config = dict(
    d_model=128,
    n_kv_head=2,
    parallel_block=False,
    init='trunc',
    init_std_o=0.0,
    init_std_up=0.0341,
    lr=0.00196,
    lr_mult_o=1.66,
    doc_mask=True,
)
Each number is 128 + 24 x the weight over its row's rms, rounded and kept within 0 to 255. Layers, rows and columns count from 0. Numbers have three digits each. The size before them is the row's rms in percent of the matrix's.

# layer 2 MLP up, 320x128, rms 0.0884, rows 282-315, columns 0-63
111:118145100131198098146124138138190107173115134124166063179121105133125122108101113120157134131103127121102095139130158114103142142135089131146129120144099153108149123130141133142090148106163130
090:086143141097125118106186166148121154130121139167105115138115116106158162126181140145097106141084076115107124123144143143164131138158176105136132148141117172127101135166089103120138114101163163
100:130145091124121101122150137126137137120154137160154144114096096155120170090113147158133135170197078098118101135137141105134128078122131150145124163141149130100176149141136102141116110105138057
081:105128132132124144121095161134125131128114130124100100079112119124136141164136130133150102177118137158182155145142130146116132155122143118118117069096127120124118080127141098066124120149138138
108:151168104122095137142100104120107119095125125118131117127124127142147151129109134120148112112147106124143176162165115095154131079086138081142192113098102154154160154133150121111128106099130144
100:124160116160147143105130143083140160138129151169087106134186126117146149168127136117132129150147125121095104183133116077119105176114137151148102133127194097138095130151153084148107109141129126
100:119150115161179077149144112137098122140115125146103136075098163152163096110124123159160133131120110117099150110169096097097115132118094099139091141127130132119145122104155124137124141139138128
102:170102133116131096116107153121104109147104073078158155160126103137117114122125145113131142133151126153107134116090143092104118137144173157130095162114120162140185132109117094142129158105143125
114:155080136107122148132109148195162142111168107106123152143100064157124102180141156120123134104100126130105173106134134150145180108127140139115119150150123164131150102140106129117100118097113169
103:130111098168153108142105139147120120138091094157094126124108102119118121128113162129128142140130111168079119110108136121117081124093109168154137079136116140104101101122096144183164160151131109
104:136095157131075141135125087122139159146151150147124099169116146144074125149137093127161125110078101114120128102083103128151133142127083158095144085090117171183089178096134104112115142169147156
091:107132152126156104118134123137128111145121103159186105119129114132135133125088085142166131099093132156119140176139141159116131167144146118147160092120134130133102118137146095139122138139161174
090:115134134120146098122153153119134164106122138148105135160108094094136150133082149159158170161144111094177150104131118150108130082158092096095139103120101130122139136122113158125141111105112131
093:109110110154128082128079151138127077152128168153135160150125129128162109113073108146121125123142156170109151132129143070130148119105125120172128102136077068110100092112123129131163097131087149
102:165104122095113147102153145131108103149180133099193144153160092157131145149098128135126138096089129168127111174121101128112100153144143137136105135122144131140098124089128079151145186153122117
101:143146181101119123114146143113145126102079078163157109146106149088118133131128115098111103125116130104144139045122152129151135142110113129176118120100104152133170089111153101134144155143137152
105:114155116163146158140123097113115135115147124133146145091115126126141120159123168104139086105121076145105108087144119125120094173155133195139124141097142142101096109174172114162115104153121097
106:167145124122119167154140129182129133130146131136132109130113113147123085123110149134153117143122135107135133079131101126163117169105121079136141151104117184085148102076110144097181105121127086
098:135114138131139103137134109122152095130179134144151149134127125138131117128131115174138115131063163144102151155153100164124129172135148097127122123147110113127085123112143202160118121183082159
095:118159175100173097081166123152127125119103151123170072114152140102149073142148103080131108138097157133112112145122137117158144122097133152093145117151110074124129114163107133160132123129106105
101:161089102146169165089137104124157157093094122093066108156168117092116150143106123164081109127117129124132106155147117134141090144142112126153147144125137171133111108090132137150112154125132142
102:151113139119110125157105175133120112059133108152132124122127134123122086116170121122083104134160117111140148145132129142143182137146100122143132105123129162137141125121103143146157168135119152
100:153127161084167134151104132125140133111132106101122134116112121147148122105121130156134080141112114128121125144143124111095140110091142129149142114181147158196128152160103135092093102140091127
085:097176152110097129091134137148102123109127124119140139144123125145084141080132125137130102088099113166132112143133144144099116134155148183108107117137157100164146107138149110094115124094127167
108:204114122150136122148104137132114120130161169097133150159111154156090144087145114114137090112146093127107121111138130123090125098178144048142122161102066139152137121131094111112137146114141107
097:134112155175124126110127095122160099113140116096118161161108093115118059151102152149154134177153124112111141183096087163120123150126112135122128149128145179151144123116131146151127150148126129
097:103156114131099164153128106152140156126141094160127158124088138107125122109138175148130155138173130091126087152154105115075080114156144112092136179118139144144107136143118121090106119115117124
094:149127096088143164152159153093117130082123097116150128174084160110154078144142131157131140070141115103142124143140160123105104116123153159071125118149130175152121124096140111124097151125109120
102:126121084116127138162117116115096087146139150177096158150119170140128094070106094135126141121174105132145144124123135132127128122137159137127119165127078134168090187142094138146102153086139153
096:090138131124143129112097135139130133131134135165125113164145109104152149144129063090096151144103134139110127099165135141132131099128163105166142135084124112152136111168115134154150091089122149
099:189143101132127168102127136118121142107114150104147127151112132144120117124163148146131120082152130114123150149102133109074157140111119120130141154113116124151136096112166071105103108144129094
104:148114174108146099130159095128105133153124147122106131110143130117168151141124169158148141133122120148101105101107095161104100137115148105120120183125134114076175085091116124167130144157100092
127:090109126142095086097167104155141141090135152128127132122155133132165147160097078149102106164147132095120168100099080156118092182145136107133118160108161092104142119174098171142131166152126125
108:129103145121146080130139129126145142115156142094160125200141109110094129174128139114128121122093117127131150160153173115116105141131118145149136076152127124145101165159114124136103143130096143
# layer 2 MLP down (transposed), 320x128, rms 0.089, rows 282-314, columns 0-63
108:121143132155121124145114148154124137158114081097109135124146113178095151117098101133150148096157127146092129141092110120140146135140145107132138122097135126102141112175092170094133134093138144
098:062118120118173126147165155135139166096110143143084136125110081149128171153163126125088131156112100100100141134156132106151159158115126149158152138095127140117120139138107131107109137096130098
098:086155144149123104100105123131121179155145155156129102095156107142127140099103083150135124155109084101117101089136105117099125127096100118170168129114113131136153167118108118134152116128134111
091:152143112131147125154112129124115086100076117142115094143135143123133128158137132097113135136083140120147160126130156163133128156147127144178141102102109115140140122140143142115126130140116122
106:113119108130099107137128106126151122115179129146127102106146119122123084170107099149158125125128100131144140118127090076179137130149170152106143117140144147132163158139155125134100105171104124
095:153129103151160157119095122140139079114128113122164116114112109104134119143139133149132106152077125122141127061155118133121136079123152154118121087119141126122132103119104152102131148108151166
102:115114119131089164119109096124154130108121162103156091144127133133125121105130102104099155141149159128152137173088117123182152162129166171134120129142149130153115131148097130091118123137084150
098:086139133140094153088127102109089125140108112141165135172108132124152134121117155171118133124109121166138126123141113143095120102118109135129115112111124112100099126084105150120072153116143138
105:128087124110158105138158117126144128137100112104114145149112161122146117138176142119140123109065159116129154082140081132116143166123114131125100117132144077108133102130097112154115133130156144
099:128100129110075138099156129120115132120132149096131130167125145138130133108087131105112127140145119099150129144125087169115157123130108105163081161181125137155147176140085119091134156145109149
100:147114095109153115167129192122155121088099152151169155137108130112101141149151154123151137106140112165150133136080115086121143128155129120124141165141137117186138155116136069101103133139134118
094:137129140143125122143133138142088117133130117117144154116114064147089144117107146173134124107095154158139126164168159167133125126138127112119196096103134171114101091143177092139126135148117097
099:131145117079092084102130139110173152154149128128130126104110107118094146088103136122121135083107119125118097146141132125130105081104117093163170160154133077106127138135127147162145139139135111
102:144140133155071113100096117167135069137122173089139160152129151111134124135119139135113092138115131140089142144120115116110117135157147096148131141157116083110095130110125134114125108127107134
100:196153111132127167095146201116066119132164120103174149089121137135121137138116154155156136105115123157144078124152126117106090100139084116086124141121123157143106172089127118116155161139161128
101:074095152150127128158146118143139116152144145155107145138061124097128141132139163112102148111192113133119136154138088087161116117193121122136126107093131126102142123129110101118108161088109143
100:157130100183135073147129134135186106131116129128093136153124139104160116122128123130097108133115137124156099080125111164107144134162113104147083132161167102176113134143124132144082131179144103
106:120126077132119138145100108078176119101113169093155084096137170123119161117097121116095160129140141106156111170124140089213157105120152158143152105125133141160124138134115114096095146135096159
097:150098130136137152107133167135168140144094137110127120126136083108118086123109189171129088101083115124106121154148160156127179120113113118107106133128139130132152141136136136130148093124126131
099:096129152142139153089110130111120146158149136102156133121132126155112113144154139127113130099125144115134102180130071158127152124141143105081143136110120109131144115143153160131133118134156124
100:154081140109134117137106159117116147101138118144106145135130115108119124118120180090139141156161100102145114155121117134127116101154128138120133156089135158120144166109108159129138138116091110
099:121128128077100150141120123108163137116117134111109123100142106164110101164123146095104113103144128098093121151141137130130167182155110124158129104099113131155185106139116122151171136097126139
101:135102169114167144138113111112122154134129121131142134133140115166136124100125087109116124154107116132134095125146108148108109113108142063124141143164099159143114110107165158101114083163086138
097:100114119149130099114138135115119078102179097132113109084134136157107115150124099134101150088139163176136097140148100116120135095168112196102153080130159113121153142122134106129092158128145154
105:073119132148116132133167129100132118095104138168140088091111087118154152150108156165111129150142117113141137161127142151172109107124111133099165085127160139110096125112116117134162157158112080
099:099133131105142141110110137137153137114114113141151114137145073139115089101085179099130088130116130152146132121083116129181140155111120126104124139127120148105144133175143130132163140108104108
097:100135104123122107162121093152127172134144130102125093172104098105096180102102112153107142047093166141138128085121123117148085143081165113147161181132125129099152148167126142137098136145140170
093:118153116125089122128174085109096126122126136105091126139092166145170158154184093077122160099094108154144083124122095116122125121117117138094154136153119155113135122103124155131123138153133130
099:153144129160120147104128114122128105142110130124126149106145099115135163129140161142133094089143119143119126148123072125128096129107123104104161151109112124139142104180090151094145139106126069
098:139107139106143134124138137158130089140127150089105113123135135105127167164107092131144124124145097117096111145099168143094114087114131094141147142113126101135112129124124121114122080176131178
099:127113132125110095133170149114145112127149120132098130140176120129119112081137068110153136177102122126127098087156100155177103112149095139132103090161154115102155146137127172136127140178104111
103:139153153061166150092145123166118150145117133122103122132120143116157082095132141114080139147100148118127135098133145143117139158101121115080122112157119101121102131128119128092169149131148141
108:162149113125125126143122115136108129125122105094126158156090135157101107121140130135125100114123107093148126165149193143098078068125079103114136164127110111155118130148098142134125115086114095
# layer 2 MLP gate, 320x128, rms 0.0867, rows 283-315, columns 0-63
092:089131144102132124126163150174081137129132152122120117138128097154168139123178157179147084146083104123130108119127132126110118143175173103139126164139109176127120139174076092127101134089156162
100:120143104135108107110142154122127130097146124133150167099091096149087161058150119160129122142176103102130100111163172115114128077136134142150148130143156149114161117142124121093108120096111074
086:107132129118101157120093152149114115113106129114089102100112125121158134165144141144157115155118133149174154149143125149098113155115152125120117069105141120129140096134131081084146115115147118
111:127106130162117101127142144177099155149176149101138129123144108099131145160137142143120123122126136146119113119150118118082128124190129140128071142126177082109161142127120127141126145164081121
093:146134107167140087114071181126135117161137162139096116119145156125117134132115156123129098127194091100123130162137135097127106121152161135141103155164090087111120115106128104165106095114107156
093:154114104150123095159094117086158099121069160123108093119084167099116135148118134116133160138127125156104145098135117145162095130114143107173134123108142128116104151140103134105116126105138170
097:123135140150133131083128138114133134125117111138130139156104156163121162158112102110161116137152082143131106108143091113118097117157099096124117127112156124140147096144131119100083140117132106
116:146092114099138134131083150187102118133145135108121168151125069153134124169145146124112139117106156141130170120127108114133172128102145123105121136147128155156154120106058145111102110103138163
095:119130141153128127109086131148139164129178128124169135116148097129168154130169104145107118124150110116158133128148126118142126139125165121090167157098131106122159106131117115100087163169126117
097:091168094198148105148150133081127116105132168126117122095115150136178168137118134161132144082144137170143165148162107095155155104140124124127095149157149127103104094140137146130097111082146104
091:129108102145096152143117162122134128116139163097087155109123128116142148144139174123110137145171112130114120103124077086133141101113106151113093168142110143125157141124128153105112101110088088
090:110139113093151075102146163102147150110151133148106121159170102109142158131126155155175164144133103100160153118124108137093128100143099119082138098131106137164143104155120162102118162100101109
096:141094138128151140169156116116099139145135084094112140099114134138117154149180150117126107095101082086184146120125096152115111098114144128101113144133158163147165110155142146128091166119139171
098:132102100128136110151124108113111099109111110083128128115124111177119148099124158146105136120157159174162169120134099128114137111135214075100136146120108116134095115125131114143132110100148089
103:102116135142136155163135097117153109109161153135152169128103136165069111144140136153137150112170149123131148142146096163117152125144118127122115124132123144106114169174137127133095129137146077
107:152124125131144191129122151118088106116155129091131120135152114151110161105099169089145124122155121168107101144144164102137113155150153105116143099070088138112127134140125156098120111101118112
111:139130122099163145164100145114137108152174093095126128173126137092090109118130168130140093092095128132147089105122169160133140124128133125131092129166109147135114164164110110136134156160115106
098:182148088105088118113130126162098094115127127141098190122065120156127120121103122116151123160136109087148141120086171140138147109118169106130147148102126144123129117137079100097145090111126139
095:115081086161086146145095113104131162141144131120078173160104105147112179122131168162135142139156107114133144115138135130112100134150100091164099143122175138131133122094137148115127119121156139
100:128100087154148138154139132182153081123133086116146134145096135107149115151082118147128149110131086131108103140135135128089122104134131136166164146125172151132138116170161079111091135140094106
096:123108113132087136145131093104124154152150123124166138117114152142094164153120146103171157110095133091146130090145113102110113103142170109115123173127101117121137102122177126092098146120156085
102:173126135119118142163120127077120131096107123126131142152144161161159134130145153167131126193109084183129117113118106122093122140115166112120107125137107129175152138099121143077125108172108132
082:123202150099103101126151142159111133098127125138145114139111104166103145102131112177126098085149105179142130144135151161100130098128177160116085125150125107151141118151143120092115134094122148
106:133135092136122138141133124109119121108120126168173098111112108121129151111095124161115137121106100160129141158138105159159160133134141163096134120130109136104104099146129083111141144170146114
094:167160139098157114137163131136144102126137066110116119166099109168088132118115131120169146157156094111134143179086137170144165136104120096117133174131078135167147087089160116135149150168157133
094:111166095150122132149133072143130162150149109150118141121104141102128128122122146152128163123130158096116096151161102125084093130146162127101152173114142102114079175179131123086099104109126158
093:127137124127157131174156148128108103132128122094102132112113142143151089128154108135147130078158150122149162132140176087117111097114156157085142125166156135156127118139140099095121141107101127
101:139138107144169122152121126152122078122124150160095126107147083149067136139105121158152101119115105140110126152158180128125084125142154152096159145165143139123081114161121126118123132165143140
097:158138150123139109137175112091140148094122134119096128125134154174113099099129165152131100133158122124138130203087111097099118139144091143095138160143134138100164141127166125122118142155135089
099:096111158141130085128133138101105151144138114139136126154122149118155142148147113163113123110095094096115127150125082147152152159154105135107106098162148082149120109123115132132121129159115095
108:162143083152132093154185115133120091143124188087119155118116097107111153109120130153128139143082133111133144123137137146067146092102151140095155197096131142121133128159095155127121070148131122
127:081100156143103076100158112165139124118152119115104147144170141120173152156133084158103088171170143081105123122102087127119089167153130128114101157126138094133126148172117149154122153175123111
107:099112117170145107143146087117133129085095099098147130141117149132099171139089113114137150128080094160110176142142117156140105143149174125133145139112133115126097106139144135104132137091119121